Weights of a small GPT-style language model, trained from scratch on English Wikipedia: 5.99M parameters.
Each number is 128 + 32 x the weight over the matrix's rms, rounded and kept within 0 to 255. Layers, rows and columns count from 0.

# layer 4 MLP up, 640x160, rms 0.0933, rows 507-535, columns 0-79
[[133 134 128 168  83 145 130 160 142 173 115  95 183 120 150 169 139 160 119 130 148 149 149 127 141 123 152 107 120  84 104 129  66 116 107 178 137  92  72 139 199  93 144  79 103 142 121  95 113 154 116 125 129 201 146 149  93 144 103 146 126 124 110 176 113 144 137 107 100  88 141 190 136 134 172  99 118 134 160  93]
 [160 136  90 137 167 129 150 115 129 139 166  55 129 135 175 192 156 117 116 124 155 142 121 141 152 118 135 145 142 149  95  98 136  99 137 162 130 126 130 156 183 108 113 164  91 156 133 121 156 115 140  64  83 164 138  93 162 149 187  97 108 146 162 142 144 181  99 129 115 154 144 137 140  94  96  89 152 127 184 113]
 [ 65 105 118 180 125 109  87 105 138  79 114 176 139 159 124 191  85 155 143 162 171 193 132  42 114 101 100 157 124 141 158 117 121 120 151 130  96 116  93  91 128  50 209 126 128 116 146 133  98 127 208 115 142 107  63 146 168 159 110 120 131 119  94 114 173 185 159 116 111  86 155 140  93  94 176 151 116 144 178 126]
 [193 134  63 126 149  85 124 115  94 143 175 146 119 123 115 109 136 119 101 131 113  84 162 138 146  69 136  91 112  98 113 208 142 108 132 131 126 100 145 130  97 104 126 174 143 157  99 138 115 122 196  90 122 153  73  95 127 112 178  90 116 145 117  83 125 155 139 120  94 180 173 181 151 193  76 108 184 180 139 131]
 [120 177 154  92 104 100 153 155 124 131 122 106 102 120  81 114 156 113 118  65 140 114 153 148  83 113  90  81 153 110 186 114 126 176 146 132 188 203 155 132 113 140 132 176  99 186 127 132  93 105 218  68  69  87 125 108 186 155 122 128 123  55  91 104 115 132 117 132 112 127 170 117 128  91  71 140 142 122 111 148]
 [131 113 175 125 129  79 119  99 105 162  94  81 140 103 152 177 110 146  64 149 100 136 115  79 118 151 136 137  82 171 145 166  86 158 179 159 122 124  67  93 141 150 140 120 162 161 123 102 175 136 145 165 140 129 101 102 124  63 149  76 125  95 193 119 160 126  68 150 192 141 104 162 134  95 116 191 168 139 163 166]
 [ 81  70 105 151 142 163 141  97  89 145 151 119 186 139 170 124  73 115  92  82 103 106 119 211 129  85  78 135 176  97 144 152  74 145 138 158 127 165 131 143  89  78 142 178 111 114  54  93 156 126 158 135 108 111 128 203 101  57 158 128  41 133  81 126 179 150 123 108  71 152 142  81 133 127 162  96 106 108 146 145]
 [ 86  88 147 129 151 127 125 132 116 166 138 165 132 136 113 126 147 177 137 108 164 182  96 170 128 173 117 103 130 182  80 140 160  56 104 137 165 136  67 117 152  58 152  81  79 157 133 123 102 158 136 132  96 134 160 151 113  94 145 125 103 195 154 117 115 127 134 154 177  92 154 142 120 125 122 167 203 149 137  93]
 [156 155 128  90  92 144 118 163 115 217 110 126 136 121 199  82 145 132 125  95 183 159  93 132 147 109 183 184 153 191 145 152 135 136 135 116 119 244 106 145 110 157 132  84 120 154 131  92  70  91  97 197 131  92 121 153 167 143 100 131 137  84 111 153 165 135 141 110 126 130 110 204  68 201  55 128 164 163 182 147]
 [146  71  88 158 120  95 156 127 140 109 191 144 149  97 122 126 170 179 169  83 105  75 160 127 127 131 106 171 113 146 112 131 151 128 155 166 177 112 161 144 135 102  87 113 160 101 153 122  94 102 135 188  79 127 122 111  88 113 106 135 169 174 118  71 106 114 111 146 149 153 157 109 151 165 136 117 108 128 112 142]
 [157 131 146 141 111  97 110 165 177 157 110 143 104 162 151 112 146 119 130 174 100 118 159 146 135 115 146 131 163 150 109 166 171  93 111 151 110 156 155 133 136 128  97 137 144  88 116 149  64 154 101 107 128 105 144 143 122  70 143  78 122 181  98 151 147 109  77 138 100 117  95 150 134 145 130  71 148  71  96 177]
 [ 95 182  96  84 122  88 156 139 181 123 106 145 112 138 106 153 136 116 115 121 136 120 143 126 152  83 104 104 113 119 159  62 127 137  87 137  97  86 101 130 117 157 127  65 117 182 143 203 191 141 130 147 143  98 140 152 102 125 120  85 141 123 154 122  78 106  97 114  81 139 133  88 180 144 157 142 139 219  48 114]
 [133 166 140  86 119 129 153 173 114  71 197 100 150 134 161 139 168 151 124 103  93  98 136 114 140  98 159 174  95 115 157 123 132 169 121 117 131  93 148 128 115 132 118 122 141 151 132 142 125 167 159 144  76 100 128  63  77 118 139 160  43 155 113 102  79 154 165 141  88 127 103 152  91 104 198 114 169 123 114  99]
 [ 86 202 142 148 127 213 119  96 103 174 125 138 102 111 126 136 166 151  70  97 184 132 122 129 107 114  77 123 184 147 173 103  76  99 149 130 115 162 137 112 179  99 116 140  98 138 181 109  84 164 146 110 115 135 146 120 146  87 107 111 177 123 118 148 102 110 144 134 135 131 121 123 192 151 196 140 115 119 111 102]
 [177 135 157 123 158  75 103 115 157 175 127 113 140 146  82 136 159  91 152  97 175 161  87 128 180 135 133  99 150  76 105 154  53  72 134 164 124 168 114 120 155 153  80 135 148 105 152 151 115  76 117 136  74 120 120  63 137  54 149  47 140 108 191 108 145 105  89 135 126  61 136 158 108 104 176 127  92 133 135  83]
 [148 116 128 200 124  79 145 158 151 160 115 116 115 115 143 139 117 127 142 142 119 102 148 137 132 159 148 102  79 110 151 182 199 146 164 130 102 109 115 102 153 119 167  85 133 152 105 161 135 148 157 110 166 130 180  68  81  99 112 109 157 145  74  54 125  82 122 116  50 115 159 158 122 117 113 203 115 163  69 133]
 [ 97 142 148 121 108 148 142 142 168 142  99 154 147  64  64  98 143 117 156 135 105 148 129 162 144 164 131 146 101 158 130 135 129 170 141 154 108 113 170 134 165 121 169 179 142 136 133 204 167 159 129 138 164 117  68 184 168  77 135 107  88 121 120 146 129 131 206  53 135 221 150  90 138 127 100 135 114 120 152  92]
 [135 118 122 104  99 117 125 121 141 108 100  98 139 154 174 174 135  60 162 170 145 122 152 110 153  77 137 168 169 100 166  55  70 145 157 137 189  93  70  50 156 118 132 171 146  92 104 156 116 105 141  89  87 106 167 140  76 106 102  82 126 180  80 185  99 169 112 145 190 164 100 142 178 104 178  81  89 161 106 186]
 [160 168  82 169  97 147 175 136 126 152 165 170  77 188 172 186 159 148 206 172 155 114 144 144  96  91  93 100 162 120 173 101 102 127  97 141 118 130 120 127  68 136 125 109  65 173 114  95 115 199 109  97 141 113 130 153 140 111  68  52 149 101  98 147 190 100 175  98 142  42 104 132 130 101 183  95 117 111 109  91]
 [178 107 122 133 142 144 131  84 103 103 122 135  83 132  91 117 124 121 180 127 110 182 112 180  80 176 151 138 116 172 145 111 181 142 151 115  60 110 145 178 112 113 186  92 109 143 124 123 118 153 124 120 158 114 111 124  98 138  61 115 157 146 147 132 128 105 138  98 166  90 201 139 154 101 138  92 129 113 124 157]
 [102 110 115 124  68  73 177 114 165 150  54  98  99 145  97 127 162 184 145 137 134 133  98 158  95 165 111 117  91 147  93  92 113 143 131 116 140 137 122 152 139  65  89 125 146 173 137 171 157 100 126 107 152 115 178 183 131 154 105 128 134 199 125 129 110 175 125  89  90 104  85 188 157 122 176  84 121 110  96  68]
 [233 131 132 102 159 112 108 218 125 133 113 129 136 109  91  67 128 107 114 143 123 197 118 138  76 115 127  94  86 168  58 142 100 145  76  87 116 164  60 153 197 111 152 149 134 163 142 145  62  82  91  97 127  93 176 104 149 143 119 173 128 171 164 143  69 127  92 114 111 175 126  89  76  79 104 163 179 132 107 104]
 [ 96 157 148 122  91 121 200 212  80 171 119  92 151  75  94  91 168  93 106 149 136 104  77 156  96 123 113 166 204 184 139 122 100  93 168 127 135 145 126 114 137  92 113 153 119 114 100 112  73 112 112 167 139 138 174 145 167 107 162 146 134  84  84 110 165 119 113 111 109 117  97 223 177 106  88 131  91  69  97 119]
 [125 199 149  91 166 114  87 157 127 126 103 146 108 185  75 223 161 143 184 151 145 111  82 103 125 115  96  93 155 157 177 145 100 121 144 174 103 143 120  98 109 145 147 193 122 204 122 108  49 152 148  37 105 170 170 126 181 125 105  61 172 139 138  31  72 135 124 104 117 102 125 165 111  99 154 147  96 152  92  90]
 [167 126 125 136 118  99 127 154 132 136  82 127 158  92  97 114 171 149 157 151 117 125 116 112 124 134 134 140 118  98  81 176 113 149 114 130  87  98 153 110 162 151  84 123 135 102 175  99 171 118 129 117 160 113 100 137 211 162 121  94 163  90 124 165  64 139 117 142 168 122  77  93 208 158 117  97 114 169 106  87]
 [120 138 161 158 130 139 152  89 170  73  59 118 107 146 140  97 123 113 144 118 117 100 157  97 145  62 144 117 127 153 151 166 158 113 160 173 165  93  88 205 108 157 167 131 155 108 111 109 168 131  71 126 153  99 122 160 174  89 103 142  58 118 127 105 149 159 189  91 123  71  88 152 103 104  91 147 175  98 105 143]
 [112 185 154 122 109 130  91 102 105  81  90 117 112 122 125 217 102 191 138 117 124 155 131 118 130 124 112 129 155 134 167 124 147 184 180 150 147 160 110 163 115 161 109  50  71 158 142  92 166 102 153 119 131 124 166  96 135 184 174 144 151 129  80 101 163 117  89  71 163 164 106 120  83 102 132 161  52 129  95  90]
 [ 76  77 154 111  98 153  82  58 143 132  92 173 156 152  94 134  89 186 150 109 196 122  80  62 109 125 118 134 112 102 133  77 151 174 112 107 158 160 126 178 181 116  99  92 132 173 190 159 156 109 165  78 105 177  82 139 145 193 103 153 197 144 136 100 122 150 107 164 124  96 171 179 160 149 154 163 144 122 158 104]
 [144  97 158 128 150 157 187 123  85 114 120 122 166 156 116  93 176 143 110 147 169 136 130  34 133 125  77 140  91 135 137  91 187 137  59  66 117 144 111 103 144  96 113 161  93 163 171 169 129 136 116 156 121 159 144 157  82 125 133  88  85 141 117 152 125  70  96 154  74 154 126 120 135 109 124 172 141 114 172 137]]
# layer 4 MLP down (transposed), 640x160, rms 0.0857, rows 507-534, columns 0-79
[[124  82 112 138 150 125 142 173 102 127 139  88 148 168 106  90 145 140 147 161 156 134 143  81 169  99 129  67 136 111  87 145 165 139 168 151 127  84 137 101  97  93 112 118 219 141 114 103 149 127  99 168  99 128  21 171 187 112 168 150  96 156 121 110 174 128 110 110 133 174 101 134 154  75 127 141 111 105 126  50]
 [156 101 113 109  54  57 135 119 142 140 158 176 186 116 156 186 164  89 172 119 165 102  95 134 106 124 178 145 119 134  55 105 130 147 126  72  93 115 120 105 175 119 150 128 106 166 157 168 100 143 130 128  71 168 152 137 142 156 165 164  78 186  81 142 104 139 101 124  83 150 139  75 160 132 146 103  50  95 156 118]
 [149 125  77 111 120 153 106 129 131  62 133 160 156 157 112 149 187 113 156  83 125 179  61  64 172 100 120  77 156 173  98 142 143 103 111 107 190 133 141  50 175 161 108 145 141 159 100 169 136 217 119 155 174 143 158 152 122  87 134 144 162 121 111  35  67 117 114  97 169 101 139 128 176 132 101 116 115 122 128 168]
 [ 49 117 119 149 130 162 126 184 104 151 153 139 186 163 110 135  92 116 165  60  90 153 148  57 100 155  60  95 153 170  98 113 100 161 152 159 154 189 159 109 117 133 162 186 121 121 102 169 162 112 133 160 177 129  97 110 118 115 135  90  84 127 154 124 125 120 117 129 113 128 108 140 113 156 151  74 181 100 210 129]
 [137 127 184 199 111 136 168 119 122 119 189 165 108  99 147 128 131 120 139 107 134  82 134  61 149 189  93  99 179  85  94 126 129 133 130 120 128 175  57 109 131  84 154 166 106 148 129 108 106 127 182 129 133 110 125 115 123  76 128 157 106 100  89 165 129  95 142 223 124 134 129 125  53  88 139 124 144 146 108 168]
 [139  86  96 117  83 158 202 158  98 134 171 131 111 122 129  86 146 147 132 129  23 124 116 170 163  90 112 118 141 103 164 148 159 201 117  84 106 134 135  75 129 106 157 176 198 138 151 138 150 167  76 124 123 123 121 102 117 149 146 125  49 100 113 157 157 107 101 110 151 148  81  96 175 151  95 133 109 111  89 150]
 [123 104 136 144 132 179  99 101 113 165 127 114 145  83 139 124 153 152 125 131 136 141 121 123 143  89 181 101  69 125 123 117 114 137 136 120 126 109 179 115 118 146 155 105 134  94 116 173 134 125 129 147  96  68 123 127 199 113  80 139  58 103 192 110 122 143 111  82 182 141 127 137 147 124 138 109  72  87 131 141]
 [127 117 139 133  97  53 111 191 100  98 105 134 117 146 137 121  60 122 138 152 160 159 129  84 133 122 165 115 125 116  90 146 148 148  91  69 149 134 141 120 168 211 109 118 159 127 108 165 161 112 193 105 172 142 126  93 127 115 124 145 174 111 100 181 135 143 153 177 204 147 120  89 105 109 153  68  88 143 135 141]
 [142 135 139 110  94 123 104 133 193 159 136 154 109 197 170 105  91 142  85 102 109  77 165 145 130 126 108 161 239 142 145 158 129 149 153 107 126 146 112 147  80 192 200 106 172  86 128 108  59 133 106 176 113 152  77 144 143 130 121  66 157 112 141 122 115  97  51  68 121 112  87 130 105 119 103 103 173 186 146 121]
 [ 90 107 129 160 116 146 116 119  82 113 128 159 114 148  76 199 147 110 107 137 200 134  81 104 198 167 100 119 141 139 150 150  67 115  85 135 136 169 182  82  97 116 118  89 163 136 144 146 153 108 141 117 141 167 131 117 134  60  93 151 169 138 132 131 109 129 130 118 166 152 172 160  89 114 101  98 193  85 123  73]
 [145 114 141 116 165 132 144 118 201  63 153 131 101 122 163 155 168 143 123 126 169 128 158 143 118 148 148 147 109 118 134  95  99 170 150 151 140 128  65 125 112 120 145 123 108 135 161 114 186  46 147 175 162 154 118 126 128 126 103 102 151  81 108 143  98  98 157  97 186  99  71 144 160 117 154 108 119 177 111 146]
 [156  83 130  96 143 168 183 119 138 119  72 151  85 140 128  70 119 157 116 103 174 105 145 156 113 101 112 118 147 148 149 121 160  95 121 160 103  49 133 111 122 157 125 100 114 153  65 116 117 155 145 121 154 119 175 129 155  79 166 148 115 101 103 134 116  83 174 179 145 119  97 101 153 171 164 128 108 122 115 154]
 [125 163 134 121 127 115  58 135 110 133  77 120  16 189  90  88 121 113 165 117 162 153 116 132 134  84 170 108 130 133 127 138 105  86 117 151  74 112  50  67 123  95 108 145  99 102 168  88 124 184 180  87 138  99 140 135 135 180  96  71 115 131 127 163 144 129 128 141 109 183 194 147 119 121 142 158 136  80 142 123]
 [179 162 124 109  90 151 112 123  92 142 134  89 142 139 152 150  56 117 160 159 123  78 153 146 120 141 106 143 116 163 186 133 171 144 152 192 124 143 145 127 138  92 105 136 124 112 118 105  82 115  91 101 137 155 120  71 139 187 160 136 113 181 130 181  97 103 150 128 136 141  80  89 146 135 218 113 146 114 156 160]
 [142 104  90 126  89 151 102 105 216 113 103 169 161 135 110 127 177  89 147 143  79 116 115  66 135 125 136 150 168 144 180 141 127 157 111 192 143  66 122 147 128  91 151  65 135 116  79 113  92 146 123 135 138 104 115  89  79 139 154 109  79 141 119 169 141 182 165 168 198 102 156  97 111 152  84  76 145 103 163  66]
 [161 154 120 124 128 129 127  62 131 130 157 112 139 125 162 109 123 164 113 111 132 188 139 158 127 135 101 180 118 106  13 124  90 166 171 112 168 118 135 162 118 168 134 100 123 125 114 140 117 175 135 101  99  87 124 158 102 106 169 141 153 153 139 180 116 130 144 167  86  93 115  79 111 136 114 114 101 163 205 112]
 [165 120  91 115 144 151 117 181 122 137 107 107  57 128 164 159 111 168 140  61 181 154 113 121 148  72 157 137 158 122 151 177  66 151 134 128 103  94 138  85 141 181 136 164  92 117 148 174 128 141 177  92 117  96  90  95 146 176 117 134 160 114 120 186  76  88 131  67 185  96  94  53  93 146  91 104 110 141  90 171]
 [100 116 176 159 122 121 122 150 113  70 125 108 145 142 128 127 146 170  96 150 117 126 177 113 128  87 134 154 181 172  92 123  86 196 121  91 100 145 175 136 129 146 130  89  86  72  87 116  93 144 189 126 154 130 141 120 136 103 176 234 199 191 110 196 117 135 139  96 130 120 129 159 136 129  98 136 157 110 126 180]
 [109 116  98 120 111 156  72  91 137 113  94 144 137 145 121 156 133 107 179 109  83 135 162 111 107 134 106 180 105 130 147 102 160 106 116  93  98 108 139 118 181 104 166 179 141 169 128 134 171  79 136  92 178 121 164 131 134 107 172 142  94 162 184 159 107 154 137 144 185 146  81 135 125 106  47 128 126 145 112 103]
 [135 136 117 113  70 174  83 163 137 138 144 126 170 113 117 155 139 134  84 127 128 156 124 179 167 153  90 137 114 144 108 114 110  93 171 147 152 103 117 108 126 147  98  83 135 115 150 145  98 155 147 155  52 183 121  95 108 112 132 132 103  95 152 134 141 113 107 147  71 165  94 139 151 117 136 119 108 144 142  62]
 [166 133  84  88 153 187 148 107  98 141 179 152 135 130 157 170 118 105 161 145 113 177 189  73 141  93 128 145 177 162  96 150 179 112 139 151  96 154 120 141  60 162 115  79 113 123 123 109 188 148  98 114 101 165  56  73 118  62  37 133 179  83 120 161  99 104 153 142 106 153 133 116 132  97 155 166 160 145 103 158]
 [152  96 103 136 142  97 111  82 131 135 188 146 118 189 192  82 118 157 117 136  87 155 129  74 150  83  91 166 216 124  63 117 177  97 152 107 126 150 109 152 124  90 117  46  96 159 138  93 137 151  91  77 101 144  69 119 122 112 147  95 116 182 127  83 130 189 116 127 138 148 109 122 187 114 136 145 128 158  12 107]
 [117 167 133 114 125 167 138 139  88 157 156 107 166 155 119 131 137  86  43 181 118 174 170  99 128 131  68 138 189 122 169 106 135 144 169  99 130 110 127 117  67 106 116  88  61 117  94 112 149 144  80 212 117 174 109  82 107 118 125 136 119 135 104 121 145 158 131 144 126 147 140 191 115 127 112 124 119 127 107  86]
 [110 109 110 107 158 170 151 108 139 103 133 126  84 141 130 139 148  79  26 116 145 186 136 117 129 118  94 143 128 102  88 132 141 192 103 151 177  87  79 147 129 143 106 152 148 135 142 135 116 172 114 185 142 194 176 123 148 102  93 185 109 143 138 135  98 155 150 166  75 148 123  97 133  59 133 135 143  73 126 144]
 [129 127 114 134 133 145 132 159 128 123 173 133  60 157 154 154 136 171 143 131 169 127 143 128  93 111 149 157 117 117 140 128  79 101 164 113 161 144 101 118 129 197 162 144 117 198  97 141 108 185 129 158 170 109 133 136 133 146 112 101 153 140 118 100 122 159 139 135 140 126 129  74  76 161 108 105 140 137  79 125]
 [168 123 132 134  77 132  95 126 147 135 153  76 129  80 196 118 134  85  90 177 113  84  98  73 110 146 151  96 117  91 115 113 224 132 144 141  97 184  64 153 150 136 109 128 149  66 157 116 169 114 162 105 136 172 129 109 168  96 107  95 138 107  97 171  85 137 126 108 131 112 119 126 116  73 165  90 130 146 134 148]
 [154 116  98  68 154 113 147 128 135 218 117 116 111 145  72  94 133  62 169 114 129 146 118 134  84 127 189 107 143 150 127 117 190  81 162  64 119 139 106 161 204 124  57 194 152 110  99 133 196 165 151 153  67 114 128 177 121 125 116  82 118 135 144 156 137 116 124 138 180  57 133 122 207  78  97 150 105 100 173 116]
 [ 93  89 176 170 137 124 104  75 137  94  65 151 131  76 107 154 130 171 158 168 155 193  86 128 132 121 142 120 136 110  55 142 168  89  82 125 121 170 141 111 144 171 136 134  85 131 115 140 101  61 138 122 119 141 163  93 111 141  90 169 146 133 150 180 146  90 137 109 141 124 226 118  56 187 127 161 133  89 161 113]]
# layer 4 MLP gate, 640x160, rms 0.097, rows 508-535, columns 0-79
[[133 159 179 191 111  66 145 152 127 146  97 105 108  93 222 111 164 142 143 142 108 113 108 105 124  96 121 121 136  93 129 137  78 107 130 137 129  75 172  96 105 103 141 157 131 162 159 104 177 168 117  87 142 112 181 109 118 117 107  96 146 164  86 129 141 184 144 137 134 115 149 173  83 155 152 142 179 151 138 112]
 [152 136 104 161 159 135  67  81 123 143  93 138 148 142 138 168 145 168  72 133 179 165  81 137 126 149 139  48 122 181 102 124 148 131  72 109 150  77 132 119 157 158  97 146  96 101 182  92 186 156 110 144 164 111 116 104 101 151 128 158  91 100  93  67  82 161 177 118 113 115  75  22 142 110 116 117 141 135 133 146]
 [152 122 165 145  62 123 187 110  92  91  87  88 130 135 157  95 146 129 110 130 106 114 122  80 145 172 111 149 129 133 113 137 134 117 157 132 123 132  67 126 108 124 151 123 105 206 131  89 142  46 111 133 197  82  84  66  63  64 128  83  95  90 159 173 169 103 155 143 130 101 151  44 130 125  58 119  65  89 154 189]
 [163 112 130 155 113  82  70 149 109 104  96 168 138  95 143 132 130 154 131 135 146 104 116 126 101 141 102 111  58 109  67 106  68 119 186 112 124 101  64  77 137 102 158  97 181 102 124 160 130  76 161 193 121  47 204 113 123  50 120  74 105 113 112 142 184 124  95 184 133 159 114 121 131 138 144 137 149 151 137 101]
 [168  79 155  86 137 161 110 153  91 151 138  94 148  82 161 145 122 158 139 149 170 155 111 107  96  97 108 133 110 121 164 131 171 166 159 105  54 108 119 150 126 150 167 169 142  89 101 173 149 147  81 105 145 138 100 130 101 174 157  89 138 115  65 147 138 216 137 169 167 162 142 101 133 147  97 183 142 167 115 234]
 [177 105 140 147  82 160  64 148 167 117 177  79 172 103 153 165 122 176 100 140 167 152 197 147 183 125  95  97 135 132 137 122 187 111 106 106  95  74 137  88 131 123 136 136 123 157 160 140  83 161 163 233 162 172 124  92 138 105 188 192 147 149 170 131  83 130 128 110 160 169  17 144 168 144 109 102 135 155 152  85]
 [151 168 122 131 115 102 148 126 105 160 119 195 120 127 128  79 186 214 173  85 175 150 117 121  79 145 111 149 167 133 102 141 175 117  61 136 125  93 176 101 155  72 180  97 107 102 151 135 122 183 170 124 154  87 141 114 150 111 127 152 160 131 127 125 122 103  82 170 168 169 115  80 179  96 143 175 155 111 138  94]
 [147  99 154 171  99 172 118 143 114 124  23 135 104 151 125 140 123  88  97 112 138 126 170  82 111 112 110  98 156 133 155 151 139 171  55 100 124 111 111 132  87 175 178 158  22 188  80 110 119 104 147 133 168 103  90 158  76 140 148 174 123  96 128 110 151 143 171 111  85  83  96 170 111 119  88 143 141 186 145 145]
 [149  94  78 118  77 114  78 109 130 207  96 146 111  80 117 120 112  89 100 210 166 117 122  74 159 116 167 179  93 134 114 156 131 144 122  83 158 139 131  68  71 127 124 138 137 108 118 145  91 124 104  87 129 111  48 150 133 119  88 151 177  96 123 100 202 123 110 104 141 114  99 164 129 139  69  64 113 154 148 112]
 [ 70 135  85 163 169 120 109  81  81  90 149  86 144 142 140 117 115 129 136  78  97  35 122 109 113 103 152  98 107 126 147 169  79 109 157 115  94  84 166 139 150 114 175 139 120 154 114 138 149 163  96 208  82 181 145 150 110 165 172 147 113 116 136 101 126 133 122 189 125 140  98 110 177 164 129 190 162 131  85 146]
 [131  99  94 157 127 110  90 181 172 160 127 156 139 112 122 211 142 165 103 129 128 124  77 120  76 210 127  76 120 144 143  86 120  93  57 121 134  88 103 114 100 154 148 188  97 173 102 138 146  49 172 157  68 148 121 135 135 154 104 124 119 119 154 118 113 105 153 148  71 134 174  81 135  68 154 135 161 188 123 138]
 [112 132 131 127  81 134 140 128 141 160  91 135 152 148 150 144 167 122 130 180 172  84  94  98 159 159 118 209  63 159  90  95 127 142 159 153 149 115  76 130  86 175 165 133 126 124 152 146 185 151 157 181 135 109 183 131 133 168 214 101 116 153 127 122 167 159 146 168  83 186 114 176  93 152 154 149  74 112 143 124]
 [ 99 109 110 125 172 100 137  66 147 162 123 172 124  69 136 116 173 147 159 176 113 157 155 150 152 141 141 160  82 123 142 172 120 147  95 147 140 144 129 113 127 136 128 110 145 118 162 125 157 120  92 143 137  62 143 112 139 107 166  58 135 150 129  77 145 189 128 167 167 140 107 118 101  97 152 143 143 131 153  77]
 [191 131 133 121 169 114 115 176  72 101 164 138 139 173 128  77 145 104 142  87  88 191 178 147  80 135 104 102 175 158  95 170  86  58 164 158  76 125 136 173 177  78 129 108 113 153 146  46 151 113 157 172 104  40  81 170 118 140 120 108 113 188 168 137 135 140 145 128 136 166 112 144 171 111 143 106 106 124 175 133]
 [142 126 107 147 103 110 129  79 112 142 201  91 101 172 159  93 109 147 110  72 174 160 108  98 161 107 158  72 126 148 134 106 125 136 133 187 149 131 117 128 171 166 136 144 110 142 119 157 190 121 119  47  83 102 115  52 150  73 140 149 154 111 109 149 171 124 107 150 133 127 115 118 132  99 137 132 172 147  89 124]
 [173 103 130  65 103 178 113 127 112 115 155 102  52 159 124 146 108 185 108 100 150  97 184  92 107  91 130 140 118 100 190 117 190 140 168 146  94 179 103 141 138 130 180 128 150 126  81  38 153 146 155 130 196 169 134 113 168 174 162  95 164 123 188 148 128 186 150 135  96 139  49  71 111 147  93 165 106 104 133 109]
 [ 71 165 111 150 116 150  85 179 134 124 124 148 120 150 153 115 141 143  76 212 204 106 152 122 128 123 121 192 101  64 104 156  81 157 149 109 157 144 124 141 129 192  94  91 140 123 129 111 134 135 151 108 112 128 154 107 120 173 134 133  94 155 148 133 170  81  50 119 119 168 117 141 101 116 118 155  60 151 180 104]
 [ 97 137 111 147 163  91 142 180 112  85 118 162 121 136 141 113 102  87 107 157 118 106  90  89 100  99 104 149  86 101 112 129 142 114 108 151 138 102 105 118 189  77 164 195 155  48 128 143 161  84 137  91 204 115 191 113 185 142 114 119 161 157 140 137  91  80 150 119 127 127 116 148 136 158 112  63 174 116 121 113]
 [108 116 116 158 160  73 166  92 141 100 160 161 135  95 201 178 169 118  83 173 123 158 149 109  73 114  92 151 116 146 137  98 136 143 113 139 126 175 161 112  96 119 125 129 120 161 128 111 156 151 181  92 112 102 164 101 162 158  83 160 121 108 140 141 155 165  82  96 130 188 114 146 106 123 148  83 105  97 102 175]
 [111 161  69 141 124 136 130 138 143 181 151 127 100  76  83 126 143 100 155 148 132 147 104 132 154  50 178 169 102 147 144  85  76 100 124 135 207 101 147 119 147 133 140 137 133 146 154 171 102 116 105 154 111 137 167  53  88  82 145 134 135 139  57 153 141 128 192 178 100  91 202  91 163 138 134 172 131 154  86 123]
 [148 162 168 158  97 162 103 100 120 115 185 136 140 115 130 136  40 102  62 130  87 150  87 136 134 101 146 177 183 123 163 106 107 141 134 175  88 132 105 105 124 162 185  56  73 166 111 151 166 109 141 111 183 115 113 112 105  92 158 145  90  80 153 129 144 168 142  93 112 174 159 134 165 152 117 116 147 153 149 126]
 [119 115 169 133  99 118  88 130  76 116 112 175 157 131  76 172  41 146 142 148 143 118 126 168 121 153 120 153 144 136 127 163 179 145 150 129 179 194 132 176 113 135 125 222 204 162 111 148  98 116 134 129 133 158 151 149 139  95 180 149  71  99 174 185 143 144  94 107  82 127 149  96 203 164  98 115 109 112 151 120]
 [165 121  77 181  97 122 138 100 128 110 126 145 110 105 107 157 108 119 122 108 130 206  79 158 140 104 148  75  90 127  72 138 127  90 114 149 132 122 134 141 107  97 161 136 142 124 153  90  94 136 223 137 172 142 108 179 157 104 102 102 206 146 165 126 125 201 100  65 134 131 116 155 129 106 177 131  87 164 108 189]
 [127  55 134 144 176 127 102 116 110 142 123 107 124  53 112 160 117 219  94 139 171 116 125 136  68  86 120 146 177 136 187 129 108 102 117 152  99 118 195 133 150 147  86 113 160 147 141 168  88 141 126 127 137  89 111 136 130 118  56 171 145 175 169 115  93 169 106 176 106 100 166 110 139 167 181 201 129 115 201 150]
 [154 198  90 122 115 114 148 148 178 155  72 119 105 118 101 116 208 128 148 201 131 125 156 119 108 143 126 114 138 184 131 151  83 116 101  97 113 162 101 117 140 139 121 121 100 121 145 153 102 136 146 126 105 135 117  94 157  93 112 132 187 166 109 136  66 152  89 124 114 149 112 115 166 184 114 179  80 138 131 119]
 [ 97 101 158 151 103 105 119 143 150 100  88 191 136 172 123 155 154 112 112 133 141  70 130  96  90 121  66 108 153 129 167  83 171 111 159 115 115 142 161 148 129 186 148 117 139 110 122 164 134 135  75 137  77 120 119 157 149 100 138 125 135 192 192 131 117 107 136  84 177  70 142 121 108 133 104 141 172  92 189 187]
 [151 151 129 148 119  99 212 115 151 164 180  70 181 128  99 145 148 151  91 116 125 115 137 116  91  73  92 159  97 136 186 135 139 221 203 117 137 121 160 159 111  99 129 186 100 113 139 128 136 136 131  89 142 111  78 113 158  82  97 113 144  77 127 155 163 148 163 128 163  41 121 141 123 165 133  95 177 149 134 142]
 [109 120 162 157 133 133 104 129  96  95 182 164 190 173 103 128  90 115 137  98 129  96 137  95 130 155  87 111 133 184 150 163 108 122 107 124 113 106  96 118 101  72 200 121 182  49 140 116 121 133 124 153 114 133 107  75 149 137 126  61 146  77 111 101 161  86 106 108 157 139 158 149 119 184 139 157 138 182 131 153]]